{
  "n_head": 8,
  "norm_eps": 1e-05,
  "parallel_block": true,
  "extras": ["some layers without attention", "local attention windows", "normalized values", "learned residual scales", "capped logits"],
  "final_lr_fraction": 0.05
}
Each number is 500 + 25 x the weight over its row's rms, rounded and kept within 0 to 999. Layers, rows and columns count from 0. Numbers have three digits each. The size before them is the row's rms in percent of the matrix's.

# v: layer 9 attention value, 256x256, rms 0.259, rows 252-255, columns 0-63
# o: layer 9 attention output (transposed), 256x256, rms 0.362, rows 252-255, columns 0-63
# up: layer 9 MLP up, 768x256, rms 0.244, rows 0-95, columns 0-63
# down: layer 9 MLP down (transposed), 768x256, rms 0.295, rows 0-95, columns 0-63
v252 094:471470512504506495509499502493497456488498475514479482501507479433473483478477493504475515496514524517448497499520489506457508525508500525513465519473526526495501469513495514441498469484548485
o252 110:524535503534508497488489506518490489473506500539486512457526486487395522485489497537523501446508499521466494518465518470511513538478479553458513454484475478529477488493466462503516535518455474
v253 103:450506509550556510494515511492483522429470466484502462513481526530511499488524534484509499502475486519472476510506452497467498468446493468520501494522483484469489490472489539522445499491524528
o253 113:506456461470499529459500488492510505446537530501544514510495474504526511471516522503546479463501482452510513514523491494532459509494479489513462522543536493528471517506496475487530504498546526
v254 100:496507472485536516502526496533469536457539523495487470524513478472472504480496448477536502515494525487422472508476529492521461500506501504529462500481488540487501469465520497529461549500511497
o254 123:497496483512465497509521522494494494508531493517506525525466552468511534511507479500506501519474460496528501432518457471473532484499497458531455490521469503457511475521460541455510552509522512
v255 102:520508547508510550547490500496501503492492462514511492525508469534511440483526521497471529508535489499537495504495517518494489502505502499467523529421510518500530518481484508493510517475494489
o255 109:457488496503500504490506448497480500555488543540508497503527489495521513488447486468502527479528515523528492482494482525507506516468534506527514498505526530459518483500478497503504511503563499
up0 106:478529485521498533503477491530516529502494483525491517514476474470509527526489490508530487487563445506485486447492534501536499490512460502460499490507476516492533529496509502477508466528570506
down0 114:481438492532481494516470437509489485480510535480551493553534466488505473518467521473499520462489470531543525481473538520508493455515436493503534489472511541487506492470535522479496465481518526
up1 106:519523505531489507512515472470505509507505482505487531476490506516511503550498490482499471520491503532531524441506501521511493506475500521482534473519486525497508593485531490490525508487511525
down1 094:510508520480535505504466509513473486491538520521533492550463522577483508486506554498502522542473512509472492476485486456522540484466493516539484518478524467487518477544496521555467474517512537
up2 097:507467533481513484491514477503488471514467528520459505456492511557520512568529521522514546492516496506483507499498508457506466538523474489464506509499512496556515492467494542523537504487517473
down2 106:491498446494464509488506467523461461540508478488504492489509503474489509535483514574460521470489517476524523531511454545510511513483486546501489490482527526474470504472516483507503516538501484
up3 106:498498499508493536515486467487512495532520435474464491533563497453521502504524526476538471491487468515511498467486429460483470507492477526471511459475495471460531521464488544509494521493522496
down3 103:465479539530494463536539502537520499456513501469557525505507456497472550534506497493487478519474543498487485530483529492522502476509510472517504571536478492534475489480475433521545516484491527
up4 101:465544512479494538481541497465500502492515488495508491532488528511526452490478492457489487515490527523523520481501506541513470528466488516512518505518510498473494428491488506519518506489494528
down4 099:542485559512529500507491503499471515550503498512500503508505486510527505488497477479526511502506473490507528499536582486477518525477541490488455553509508479500493518525524468494550441548519472
up5 089:489512497486508504457478554462479537475533488504450532539531518493482500525495467457507479515491469474473485507521526488468462510515501499465513488491488493495523524456501520507522500516487450
down5 119:464549506448486542518494539465467523480502524510504491519539529464511528474519507459467505464513482498495477492524521465466511520525451440523498529509474466459498549500496508524496501478479489
up6 102:487499475477524487516508484500508498495474455487520509455517525477509503547498496505472507483506544491511460516512513500556506517539471496489514488514495535513475408513522532517525482472568448
down6 104:466460510486473490463501540490500558475514526518546521525525469493458501518501461499532493474485540484481517498473512539500484517481528511456493517472505514445482471516507537497435524482478481
up7 103:471566517472529517504534504469479490444484488454477517496494505522525530521545501461470516467532513458509510482505478490467517555427532522512516536478491474516501475524503479526464494477499473
down7 102:525496570499488480482461514515502478532475492479481558493524493503508499544521515507481489463505473529517483488543491492438480500467502544518532486469486549501510532512482495519477492524479507
up8 097:494468495490485492477504507498537483452433487482517500485558533470527477553523535506477490456519509520498512539522528502527503516549551503504478493508503477459514471446500519521535505503449477
down8 099:498524527511433516532507527482502513426521524520526495476556491481557498507479451513516453514526531525534530515501482518512475513502474470553506520559508500485478467507502514557482463507515498
up9 097:491516478470549504498503534474517486550539495536486554510491491517491508497458522482527467512491495495493487456455520469486512501473497505484505524567476472490486487502490514487490477532460477
down9 100:495529502503505443503506484507471543507479526495540511497467499500462512508517501476459518513468540469538500502490476526496479505481527510463506520493459534500499506507452524469479512488445477
up10 098:491473472431514486474510566522495516526527517534521487515513504514526472490508527458533487522534512519500546482503553497420505554487471526532482474505529506475501515530487495510495464487488471
down10 107:525517546516513489482509503482478505460462494532488506542482521469531508508503502499495483469484536477523491491516522510485501500512504474496483502496482466573574430538556499462505506465550498
up11 103:510442484513511468545532476491531503492477471502516496512503536488448540503472505478479475524463530537532505448512482489497530478481493521511459439508535525502469517478539487481482480500503447
down11 111:474497528495474509512486504472529543471442533525487542547467459507509486532527516504533537492514531474482478493516507453473485499495526529503555474515507466485508517516538522504522501540482474
up12 105:512474438477537475476524505505499510517514504532482471516509506484495512529445504498530518510492521521481475540486487554526468479471476486491530511500521463483481496525512502502485485480537484
down12 104:484503494485510493528519537528530514480530497506523463490503486503495501455498487507539470511517491521517511489497523524515479503518528515509451514489462480524493525516511545516518503524497475
up13 104:523466530523485473505549507513544524497518496513520501515484508519491464516464473532503518513512484470486452491481518495478504499510529486520453535497523505512467477488557529500541495538544487
down13 107:518497458517467469483527499504488539508487500517465494543504476496537549533481469463475493500513475523464451459488488478556475491493503503489519530496514500495463552450524506565491496504509494
up14 107:474471463527516503510471515461486504487530505505511538508474518539487458537506503552528481541499501480502495495492536474493502580488486524491526532509463485476524519470554538464490520466512493
down14 104:474532521500456486463498530501519439502512534465562481483495538502474486496510499562505518503495526495508560541519518451522480449534513508504508484515509473492522502495476527522452515534497533
up15 100:568497528526495493499465489531504495506454464503520567457494493514537561481544488481516548470488532519445505524524519489480498530551487508549492474517468505462518466505508537495513463507549476
down15 101:477543486497517481517519484499479443484521504471543560490531487484494531506483508483466468502498532480510503480519533482530485500506513494485437537508516550493495497518520502534542525475533533
up16 099:506551497485475501433507500503509548538523504486510493465480505505450460488484488509486502493554505476507482490472524515476487535558485516511516512488507468476486489505499499503452496508490494
down16 100:521521507536493547543514521481524450485484515461527492479507483499512503521493496523454481446494516472477519534480475532505554451469500507538540522512490512538490483466461500477505468505504467
up17 093:504524474522477500484488508520536513482486479507486514487503511482543577552504477486468469493507518508510490481508505478532506475518542485479469476518505501535516501501536512529506460508496468
down17 093:419474540528504504514505519452496557449484521466517502469473498486501469485495498506444485517492476522564493487488528526507509493513489501488487439465522471488506489516478519497488474487528518
up18 102:499529505513487437517501532498452471538469455444517478467549485509513474513509518510472499503479507514443508464492457452491535509481463485516485525514476513548493488454490472515493548487499454
down18 106:531470508520532491485495469467497497460534541480505543488477499500496499492503477517541453517548507498522541477535545478500499501519514516510462527485509472514456457522496487508467504495476509
up19 099:504536498468491544503493495508521478518545526491500461498508460485513526517464461503455479505482519483484506432502514522473509469454438501529467482520499477505508517555489496501505550521490494
down19 098:495516501503527441457483464482540538487531502493479509551473507491517507513484479467437475488474486486459533494450457497478486472522498487501535480516508525505509470491492472495462511505531495
up20 101:508508497428490496493454495460474525544506476500488486437478487524506489518513517466459502469491448488459509520472472474485494514501519496513531475524515519534497479538496513484524498487493480
down20 110:485522533489467444531507503535486470481505520500503473507569502514464549489473537462516464554526528478466555511498525501473509513527446503530510516501505507552463500480508495491497497455512494
up21 100:553496494474500466476514504523478474512498469450518477529538465509548502528503536523497504530505478461493526535485504533532524501505495516491488502572502523515471509510519525495480533495489496
down21 097:512493498484506491493491496504470493429516536491502509510481449501519512465504484523557494520515479496528491468479489544522476481505462494522490529530510529496496522515485496505477482532479514
up22 111:517524489498513492495458512507524492484530488547517514509509491495515514519545530532531477512558520538484506479460523520461505510489503483458450531449486499517506521473520470523515491530509481
down22 108:513536494488511506486519536508519475507506480480526486478481520521470475506514509526470518505498478544511525490486499537543495525469465506537485579508510471525551558437462490524479506522463480
up23 110:497495474501463480513485504478464485522516498433513495458563518497496499493514541468490500486504499504552580506527469513495478524487463510508517536486502487470494491495538496480484494470501501
down23 101:524520495462509489528483478481506487530499502524597494506494465530494521510518474490490517484514500475468527513469509524539496518516465502493457553542498469510496488500506542458493475528498494
up24 102:514505482510540486461505522522515542470507496470457489495498524472482507530483471476495502493494514452473508471520535557486509508506501484505479483487564537512497453510480459508496484516471471
down24 098:560515504529466505501481490480487472502491457504528458488525476474486474488482537515499536544563509530482552512535523545477504538499526493475509527436531485473515482495490486470478486500524553
up25 097:504484481491510512452497468468474456482498506506518448491520419500527490499528529489511474518458498519500550494474519519508483544515497479506552470453481485538486475491464466548498504489567511
down25 084:489517482481488489461540503524505534507510509513504516518558509486517521475513544502576536490427524453479485498521536503514452521518495517458509506516467478469503508516494495490482515458453522
up26 096:502484516492486512517518460526462477475491505519518489459529472514500480452492466520498493524463474488472518486481505485455532461489497486513476520481489497502467503532507554503494448540478480
down26 096:448507538496558486455517524531470499528490489514504505527504549548488511526501476512503482504492461485478485490494512502516521516469513516494528492495478531497476467500505511509508479486527494
up27 099:544538540481540515492477461499492526480498486483496505510493529535497469522465498505524509533433532500468511495504518466536524529486498507493513504519479485485499537488523478490512564490481466
down27 096:525509504550498510502494480482504523528516499508495492502538498486524531481502543505496501500476501510478502500454525510529503494515530474535497493485547541538494492500496479467483484481516518
up28 089:531505522485476495489480500519517497514476477498493528487514563531542525500522464509476541516528525519526475551497495496468506528491494504514510512502486474511509528526507492509454508498501479
down28 105:541505516496492492480509466478556489473475526507467495517512521496486527501473531518455521523514523518491508506511508473449472528513510495444506526559498497548514525482511479504490505490478521
up29 105:485517476509499466494523477497498482550427482517497475523471467484514502483478482467500525462486476535522525505484533494504493541494509493487489519523521502479479501482493501449500479535497529
down29 118:472445501481497515492464505502466504487511497478460544495497508503495514503481514519535524491446482524488532469523505487501496484512518479500468449519508469517500520524492486513482501536477508
up30 106:519519476474489515491485517475534493554471509492533505484489515511524517522497515517512506490516525461522509530506488490497504509534483500490532523444491473505487531523493488482510487508506550
down30 106:514471487499508501475521445508497556507473498534522459503528496473531485484522540518495527536513489548536513486479481506519507487525477536475497540546479495518493502435486460504502478469526485
up31 087:478505516498502475495529521539483487522530498526515511497500468498449507496512469476503536525485449516467504480481542494485514518506456447540491496502524498541497467469479548475490512506533524
down31 084:475484496473489490548522554495517483545468477526529556493480502478499475504527540512515481529509517502515527529508482411502476511514551510497551522525522534468475499515522520501524478459467448
up32 108:481472470510466459506515483513521523505511558528499486504575444479484507520520489508511493468485533519488489510486491525560493500493500535469477536527480452508483515527522525477474495477477485
down32 106:467461512485536479482486511467532502505479488537514506503518528455497493541507493510509522500489540526521455530502456489535503483476495517534562464517503462491513513496523474483500526436494547
up33 103:498512486461507484520452504481487479543471498494519505479546503528497526527509492527465543522522494525538533499529503485552429521548519525497518504472481513508509497511480500468499505522494484
down33 103:494473486516508450515477514539500506508524525484479496510519516490533506495563490524502476510495524502482494507495529488491496478485553523477486498525503523482487460484482476534500531491473498
up34 098:493490499471471501512470507503467486511468527483520467503497513526549510526563552484507510501512538502516488488462505543541478528464500469525514491511528459489537526495525474516504464447507474
down34 097:474482558509489469513515486524478527514508530547512478473491484467475492485577505471478490486463522477483483515439481499476515464526505527498514501482529478483528516507483506537517526480481492
up35 108:526515480481482492456557486487476515544461481540472495454502492473481492494493552530512493459490487480515528494451512503474477491451526485429514511480496473499507507462479541469444488499524502
down35 101:493528491484528502507520551515504482507515513476520481494514545495488515530486480511514516530472479465494449463490476528460502470497499520495498523474519516518522483477533504501512530509421524
up36 110:507518515532488500488508484510511461531499529460484503494524465471498495526504468415504494506529496482502464476508495526544489536490540489507473512491469520448493508495524478498543497503486485
down36 105:508502459521494485493538522544527492560571480499462510489469482461472504462477545512454521499482474494473517493485515543526515484492478509478527481486497499496511495495553512477521457494503503
up37 093:476523489515482513481513519495481487483474492495482508453447520488458533546504476509513473520473460535521481518474531492490463504535454544524501470533512483459494478436488516546473517504459497
down37 081:515486530526539521476486501518482468511512514499518488515493485469442462485535504519465543542519528447433514541520498509459511478550474496513487523488469518476496505558477492481516500480479529
up38 107:503496463507444520512548469501492465511493509511523467481561477484497501494493505467508544560499478504534505512552517459465505516528513512471496507482457518536501486491510468512501471502562506
down38 100:481455516485509473495524478510439539500512491488474498540516483526525487472493493553461512461495486471499492493543502533496492527501521517513503536528505488492471512494485505469511506520523505
up39 097:479509497465498491496518545542515486535491479515513497461512505454508542495509513530497476480526497484483488506509575489516496476459508476532542484489492551510464488513508456474490537493499506
down39 101:520498540509509485443504500488495518529544496545504509498519492522471526456479463515451505475505510517502503499498490515489522467496532435508503506532484505482499488497521497506529532500493565
up40 094:473517453493547494519481457498525524483499514493489512475482487427532467531477456482537520505504464473493488498472490473468524466518469512503530480458514477546460517513496509491493505513497509
down40 098:513503516469502472569520499508468516535538564475514519512512448483519489515470514529467511513466489459473543466538494499480549472514509538508449490525465488484530500493478497461493489479487510
up41 098:511534468506519502488458495479529495492486440512504502505512494523489503507479466501534483511553512513465519438468499475494520513493500493514510442476567523512440490485541515537516508482546502
down41 107:403518453522501494493528514483501483477548516501461460493478473504510500515512501494472488518463527502467523563484482478495514502486508440490552470495502508487488531468497457497568503512483501
up42 098:544504492471488490504485505545535513484476516508525553513482508533458495490512497493496418499523511496515513517507500476516473472496421490490513465544497480485485488488511475537449506491578480
down42 100:520478510454497510455505504513512522500515509555524495483512526497472509498491484481511474491514517534530511537493455552506492501507533485484555478530468462486502505548474503521512471524421458
up43 101:493488454522506456454516503527478497476523508494468513495463456496466468466506518523537472543518490424480466481524538498462532530493477500465504465525491557484500524542497511474495510516457468
down43 108:541503495480499472502500472476504514535505498531491548491487477517479475482482518467510498461488518459527561549520548457522517525506533458477484486546448571501487523491458495537507514493507477
up44 104:484482545498528467495509484449513536499494449520493560507517504498507491491523473502496440479527477511526451460451505485477522490527519494482484519480516505501483540528525482551471497441490532
down44 096:543521493467497501494531486492507536506516481532504477546472462497470451475506513529508504559514483529497534459502538497528466498541446517496495519489545491483505480491485515533543532528514509
up45 096:504516517455461483471502474485482506498519528491441470490510480487496505461488558550510473521486529519528574473475540503492474509543466498508506498555505495537523502474504503472516501500443475
down45 095:524486458524545491505535509508454458494519485468520518480462447482519488527473511523569517517496449498510454545498510497487520519482498462505514491461507480531528459474482524509489510474461489
up46 086:528486539511500477524493486492494495464462458521498509508515513476539549530494451508445515471479543523510572492506493525528490517515461517540497456479503532500503526503531480495526501488517515
down46 087:512483493509481541475496520522543474473512522490483516517487506481470448494509498489501529472497507492516485472519496543497473515498542464468502479486500554523509501528530511496488527540526512
up47 108:511546486476486502475531459477489485537488511535502475519482469552488529478499530463524484443496490513479514523482496490494548529478498531520517513481531435508528506493531560539517487496573481
down47 110:518483517490541503533483465542483513480514520493531521521532485493517509530536490496512486492522475471498501492515485516507532508492524510486462523497465483500473480511485496494547491486466485
up48 097:476532516534514489461464478512466515510544452516526474468494455535498494475481532472466467474519494515470541487519489476534501487483509493483484486502497541532508478498473518537500452479513465
down48 102:538486535525509503524499516514542454524457521491513499563534531535485509499523526496494524476529439450556490477498475548476515475505504512520498492525516517527503532511454455535516507469471507
up49 095:487515489494478461544522501440509515489470483534563531497523463462484512498499477464484478454509473481510489533445519473529496480564477507472540510525497505480493498520493518488486555539486459
down49 089:511512508510482526511508515492466504514507464489522506533461495527524524479531525517547510478470480513505567527529527494453504481530497551458487525472488485514530528512498508481495518485483507
up50 102:440500518501533484522530520550511479557459485502477514538489449456520505551483506503508518556504478544455525521526534490483488486465541533492535532524477488518495502505468538526506523487526517
down50 097:514503489513534539491514487484514488462506497475451463497507507453505521524511514494541508480520501484498456467512496470491497506482537536467499507537500513411510480487524530528477461483509497
up51 094:473483536554486477508479483509498454465496451506495485504496515505494534528504504464503464526523515494484525464486510453550471519514497495499516528488482499524470501462527489514509508494505478
down51 090:449495522527479490517512510505522465505526501481511496507484518521527520496523513503550527495502470531501484545491500490506462485505476506474535513516572478501491488452495478486533472475434485
up52 100:497564527488473547470531505519524506528473508514494518503514519516541505459469490507519518502510480551510505554477488530517465528460494504504525513517480518471507492466490547505484497583512515
down52 100:446481526475509500492535541512488510470509532508490524469489483479498521506532517480541477514510518538560492468502515496505526523532495504553529508489489486509540458498494492499482544507472492
up53 103:508519463507475526537485485520497476453489502484499508472518505497507500478456520464498448509498530550445478520446454513489500518536502481514466448469534508515524514485525500475514493475523460
down53 102:492535490523478476509478489468509481497523524537538528516509483539503495511437536442524491529462511487490452566500515474474513516517518537439488539504502496487525444506551487503500480458477507
up54 102:484510523492507498501497496513475435515500460495445485483516502480478450494488521478502521507524503487466475497480500505476482484479468535499510446562483517525512514479507492477537501548515500
down54 107:494542509520538535495483446525532546468472501492501461479497548457508526496467517498509501485529492525517545481530553470531521492483488484539506501493496504442509476525524470507493516513463487
up55 098:542433527477508471486503513498492500482513501432512490462491511565486523546532494504465483467549528507544534510500509504511510512514452532484474453501499490478490479528519520518491504475499536
down55 103:498515535500478518483519519493469494520428509525499512504533521479509510542506480491545498504486484501485486523520494467491495502508459498483513503501495482495517497494483530536512484524460509
up56 102:505522483499471544502512492524553527507498481515473476498479489491530461495526537465512507539534531500472502503456530501547507454515505482538463475492493481488522503516456516513477468531503489
down56 093:514504509515523476504518486485491507487488511499515498540484492480477485513521527550493522534523515511490507447500522449522517475450500498549489492465501501494500497474483474520534501506480499
up57 089:506517498508501474451525484521486495510483473484521487507501526544476519520489506459488491528492422467550554484534514530468527498476486487497480530491492464481510510485487504543463461528526525
down57 092:471496524497513491494507505471518512552478550495549511480513457511509438521513496493493523462484527524536507478520505545508496496470488483504525473530467468513516489509516490526530490494498542
up58 112:524545508509468492481506486476489521526453490521477472521484488495524522553554483500480516522517485518514533491538482534506479514461492468502482454500530542428508487509471523508452474489483450
down58 112:544483482508545493501507458472538488541533516493483488481512502465502551548505563513508472475460534510486491500506489514445507545516496484494493560505495519506485498499507513522525500439525531
up59 098:526493529424484454519475504491526525531496495472485486460517552504506479485513515484515470513515548465514534512489489508483466450521534449509504525523523478501498468523511523506506462513441455
down59 099:527506497515459531485507490538529501519441494539520442512523495486469492492507512523478467506481526535493487495495491480521495488507483474475501507503493519535535511503520539551474537526502492
up60 092:517510505497470503483457493498480454521494495476482558517542504532502508500534491530473501522473495515454498476474500529545463552474449455524522501529512521543499475511495495507494516497485485
down60 089:432556502492486504502511496463489521443486491481448522502456493543527478490458484534424461522533462494510538445503499470537500510453499536510467518501493494484502518496516477482522522488476515
up61 102:499502476491467483482494505533482442528490498491507504480514533528529476517498535545509457442542507485540475487487526558492444528509517496496505499505461453497518508478542519543506470488495473
down61 103:511503513491510467496481504527544519482464507494506493464573500470515508506476506503484496541476462481510482531491504502501522557471515488481529473517499522474497508487458525470507479472513542
up62 096:523526504489499489465501499494502522515466521517488527452511495499515535490530484508471522505489509509501447471455500568515556530504542522504522487488475474436493524476469525524493474451552476
down62 105:469509480485533497510491493485486532504492517499466479499542484550502506477531500552511529546487510466500460533499496504487444504497509526510474494490489525491512532518486528478533484526461526
up63 101:508435479454540536489495507489516483538502509501485485513473498523511447551513502550500506545503525492480493464509527519481485528535509501524500484509513477495534556512469521521497482501558493
down63 102:466529497542506478482492472510538521493500466483485470524502508504499473417528469469509532464486510479540512492498470487502484527507476470539513436461492491515473504478485515513503498506521523
up64 106:500520504496510466491511491487463510528486494569510460465518459497495463491491497471525491469507508546457529510435530498483478486505504484462503524519487493482499505486498478491493508519485529
down64 109:461513515490483522496466540515492524466501502461517511516531511514520494546486534513502493527497520467494511508485510447464504513521497499531516523463525512503478498485506512452510550456464473
up65 099:478480462482527483478511478505449524448516526498483544502491466546460515494502503571494489481491495474495492516515469490492509514489480483464519481465514484487499493498522499536519531519458537
down65 092:499516496546498493466508490516493548493519526501484467511517485475506499531517488481450502544481501514474448490429528499506476523512530534531502531535524484527522489511533532462545492482491538
up66 106:559489525494477510546504512514561480473476448499531446496490531492486496490503482498536489532508523481511546505498477508491485539490485527526483471477549508488508491492465525477506498468534484
down66 105:510521511463529453529503471479466481507512508509505516485498503468514527500542509536499502466496517523513443495517472468492472425504492492485487518521446484527451500496498501533447526516540530
up67 096:517512508526533488461505470472501499503484471515510503470508476511482540469516525534517523528519444501506506541516505483479505493594489479460515511498463492491524506474527505503525508486494531
down67 112:497491491497479509540505547555504504481544543526520489501510543465518463523469517503533497477478508522498505519505449514483509465494497524481482505485495480503546505486455486501504537464492511
up68 095:491503533494465540507495490532475505501507480485506512479539520492456485531519514506508491508516472535458513498546478513462452502541502497487509508539482532499491500481502516542510541487522524
down68 090:470430496493499471482470494524503503522546493490515544533513481477481454499472491513503462488487544499523483479487496528507506504524516520516501567500526506482524483515509563504535490544454526
up69 096:533487494531518461494471447492494482502528461487519472456541477485480506484483479525488547497509423470487516510493514575481530533505461445453483528472554512494473551513492469521487507471506506
down69 101:465503481491502472520537515495496509560502486490468536470503505521513476497509500464490487499492525503505513484504475497507518485536490543496478463475499488500523503498514460516503492534518530
up70 106:476487467491493529512482465530499451532543508504507483474492490490518520486453524506488478501494512513517508518482476518515506515500511458501505489474559500487488500519527557482488504523488485
down70 098:482531528503512500470502524507506486513475541486540545497522494493510520468514475518502510533517522487488461509511471468474494513522529530516530493498511534452530467540525532477492522531477563
up71 105:527514473500497506459533520476428498546485460542478509485537469466476505493518525462513503489540483485487483518458518527504519493495526471487474533518496559505494507520498470520511512525513492
down71 103:461509509489495517497501511529487488467460540526505526509500517507485548517459516506487487540514481525514498546478500439509511470489491495506524513535515497489487495530460555483478468522478513
up72 102:516528477494469532445492527468524472480500538476550525506511529511446501523484463483505532501498501461477479502488485535521451502510501516563516515493505479520459512482504510495490514527525508
down72 095:488520453501517500498465497488508497525487491469468532484535454471481504512468510530495492534481474484535523488490529443462442500533545488458487478559495512523482542507493530454488477539495516
up73 098:504526502492531482543513517525504490506468484545454476502477473493482499539499516505483518534517477488472552485492462515453476500520489461502490502489516504469507492480481501520528449491517475
down73 093:514509509523496459505538509453483503494500539527512505527503467493484467471490505536481504467551501491506508492503477495515524475488484500510457505447490516529539507474492509457533445509449515
up74 099:470451486444437498468487500474469505480520474506487497513526518493516481519504504550498501489534485508506472498521488511528469519485492481493546527536492523473528492494492486506522459478517483
down74 107:517502486510496495508532529504528476465485491483500526489494555492489534581518490538518525481479490455516532505461521535510512511532495529512471493481522534509489467499507513501521515515505486
up75 099:502513509494501493509513513533522551478456490505496498540525499485466514509528466536534493515547539495505521503506503483480488459532518535455470507518526504513483500497557496527479499499501465
down75 108:532475521530483545491521512536533472528512511464476511513504445515542506495519495514500517520498528489478492529502495487495483516469492456457495475476512476476516510537518423500456468513466498
up76 095:508491494467515556447503482509488515547551497480487476495489524532555494491512499468534483551496511471515518482493545504473502520452519487497509498514497515527466465498523533510498494504520426
down76 094:529500455505507491499498484478522484548540486503495489482500534498494522500487535489464516492533485472474445566504498558500529514499514501474517496498496503491479508507520505502533522500499535
up77 098:496481512508523521499500510508466537535486481523508496524522513488521461510513509450476479485523501482531499516500470501530530514505503498475485508483489500509499474474479522490489532514510472
down77 089:464526518474462523497541508477483486488544528493452500528498497488517501501490493489557463483499480493471471464522498452467430488579460511497508498515506519475524495496475489470493515475470548
up78 103:508518480432507509451516475476478513486506486508474511463512469511515516509495504443492537488506524554540524463482506468517478517480486522478484511495479507477517455487502520505469485496534497
down78 113:497494473461506487534498488500460482503528497530508525458471449490536480527508477523467500550493504536463481504506475540534512508475515507526483524528492437510476509469510472455495513493488538
up79 099:465499482492479545510519491488517494490515530511447479503494470523480568505509521476484486529505484511505540527468527485552537537436496506454482502496514513520502468555519530496475452515449496
down79 100:487500462489458505496513479477503515448501483484514471478532491501521494477508506534494519472503464489497513516524520478524480505537462516498496476464536510513536497458482478491481487502533508
up80 106:519491528457476508490467490544512459507500449492525478477500526498443518554494494479502486531495506536521512475513482489486480511527505491452505475511482502480505473487507491519489509462479457
down80 105:505494508537488484542479499498495476501438499464494540500515501502543531506515515527539564529485493514536504460510525487498508533486505511522518543476522494514526516498505478474532491450480488
up81 102:452509492468485532480502478473514461506518481535487484488452502480497521494541432462503480515526520496478482516478492497544517507492528522431490495560527531479481496507463517517523521492520494
down81 097:509506510526509494479517458515504505474513524493524506498471508473518489513490532475480469489472524509513437474507524528491532482493463497504482504550452463477496475491520492523500513510561512
up82 099:546554488517488480464516486497535500491471502512461505583482548464481477517505487528482471496542510520499530484519491466506535513509487512486502485505548492461516537498528535504489497502501491
down82 095:432489513499523521471491480473508498503500509519529489565478515498466472475527521498491514517505515521494452486475521458480524493506452514482518526475467505523486465525483532481507505516443541
up83 104:497539505489490486464445480502452520531498505514508513529524526531519509517448506505500499466500469496484480511544465501511559514507519473483524503506493492515489496503460500489473481498521458
down83 100:505513487520516509558500470484525495522493489482521532495519548469477507504506448483463515458487519463530505533519478497507503494519529496463490474505503456490523506504488540555501483512502512
up84 103:471517509536467518482508509513458467513556504512488520505548462520522504496516443513509490489518509450507495514505499534472463501478495457522495496469527478439472519516550541519481467507552468
down84 101:529537473452502496492480476467527515479525529506515513530488501521503507530556472451533492513502468482530482487503530497496444525495518488462491496540480467485512507517517498483512507488498509
up85 115:517522497481507522487535519446485481506546525501521490500526493509497480504483478518467485466495434487522504515519462466457482492502497468513526495485500452537498531511503471533474474497576487
down85 115:510516505445497500528498475513529469525489517486505501544552470490515503505513489501485492491482559504502478530496506480511486510493527537483516533504521513493491498468463517497497505498529525
up86 092:508488449498474494508474513516502498470491492536441525503485501483459491523524524505460511563467510484475529511482487540467519504494508471505508493461469475514453522507498508490520529499492475
down86 092:472510496517481548485507492538482496502525518478447520517486507485505492484523505493486486455485531463468537489493491477479509485478539528493470528492472498471567523515497539524518497480512484
up87 102:513531484455503522476542474502526519485495535549547486478569486470497524469515456463492518463551498547470492480470469489520476492566470516465469429501500466512496522474462502508479499526502451
down87 095:488471476527523457475464494477499484495512496498512490508479523510470493497459521531542503506449527526492524510493498520493494534485501500520486517495497558491550475533500475499523494493500472
up88 092:527533459453496497477465528518533492506461545517496524509521472524506491519494471529477485458510528474446472493501501491523460501532508515511511480524517496479496472461478512489493504496474466
down88 090:524485477480487445495488536483550402456520505542505492511484493516512514546497480505512458527487510461494519537484492512529464487483511507518490471470461538509534516480469451487508526502484522
up89 108:522513507512453462495518489501474501502421478493496497540533488513508499548490511495498536508489534545517517485484505487500508502482544504526544524497497511547510503488586525484541448496518469
down89 102:491495496539539504506492439482497506514526555498497496494521502498489462487498481466509552503484518470491472482504450493509474480490560532506457526482456523524509507515490532480523503494483527
up90 099:528523420464510486454481522478468553487539479511524512488493479469460509474506496501502490472486489503474510521521557497502472520465477484529476499510457520460516473470542555559498515496449462
down90 122:514494527474455466521487496492504537557473527491530511467527539492503563522487492561503489500501512466483489510486520518446499460510504542476508500545501479492464517492516500473511524494510479
up91 096:518511512506498501480529473471520516484503526500509528483512485494439526511498467509519509523513535481455552492509505488513490515516472490483465470529501479547518459524464519492513474511491507
down91 093:480492488507529496490516488544493485474531510502476501470473509521509498477525485487491523484483509498509478492468495493523496533457459461441484483524515473445498450477491494474497506506480478
up92 105:529499495468491506496461480509494517505467471508466481516507495536524501521491472466483482534483486479519538484490477504482505489491498487489457511530530510498423520466524498511508476533526501
down92 100:476498468495451538452465498514495486514528512509454467547489536505470505525497514532488498485527557498486488486537490507490483478518485469475515514489495494491503469483462461488476505483491530
up93 100:454488466567508496509477523529479508504525497503479509509471488511508494513526466468472525494518455500521479465528523531491484484487465483487505481549520540506517519505467540476472495521540470
down93 101:522501506504506489498557492426510477504504521475495480508476501453515531529507504491517488492509523526508479435494533491536469535493450511441509507530491503461509467452511468479474491483500522
up94 091:489489469486510467470494503469518496496462504549446495515514457497486499538463481503487514488512483507483513466551522487515505434484501491509543520517478494473514514473510488513509451499491493
down94 088:497513459506508511498507493484538495511521460460510507496520482520486491508512492463530481459456528465475530512563491486499495509475496520489510489528525462497484544535473550491482525510504430
up95 095:452514486507507463453480532463509471485450487462506546482490472504537518480512515559543542456479499474490523491524525488504476513504528470494522494530495538527520508518505506509499491489491468
down95 093:494444539522542536541486499471488486499506514534454516453547487507550451523522481512489499468439483534502438510474484491548496496486523487522524507550490545495485507497541509483475511479470496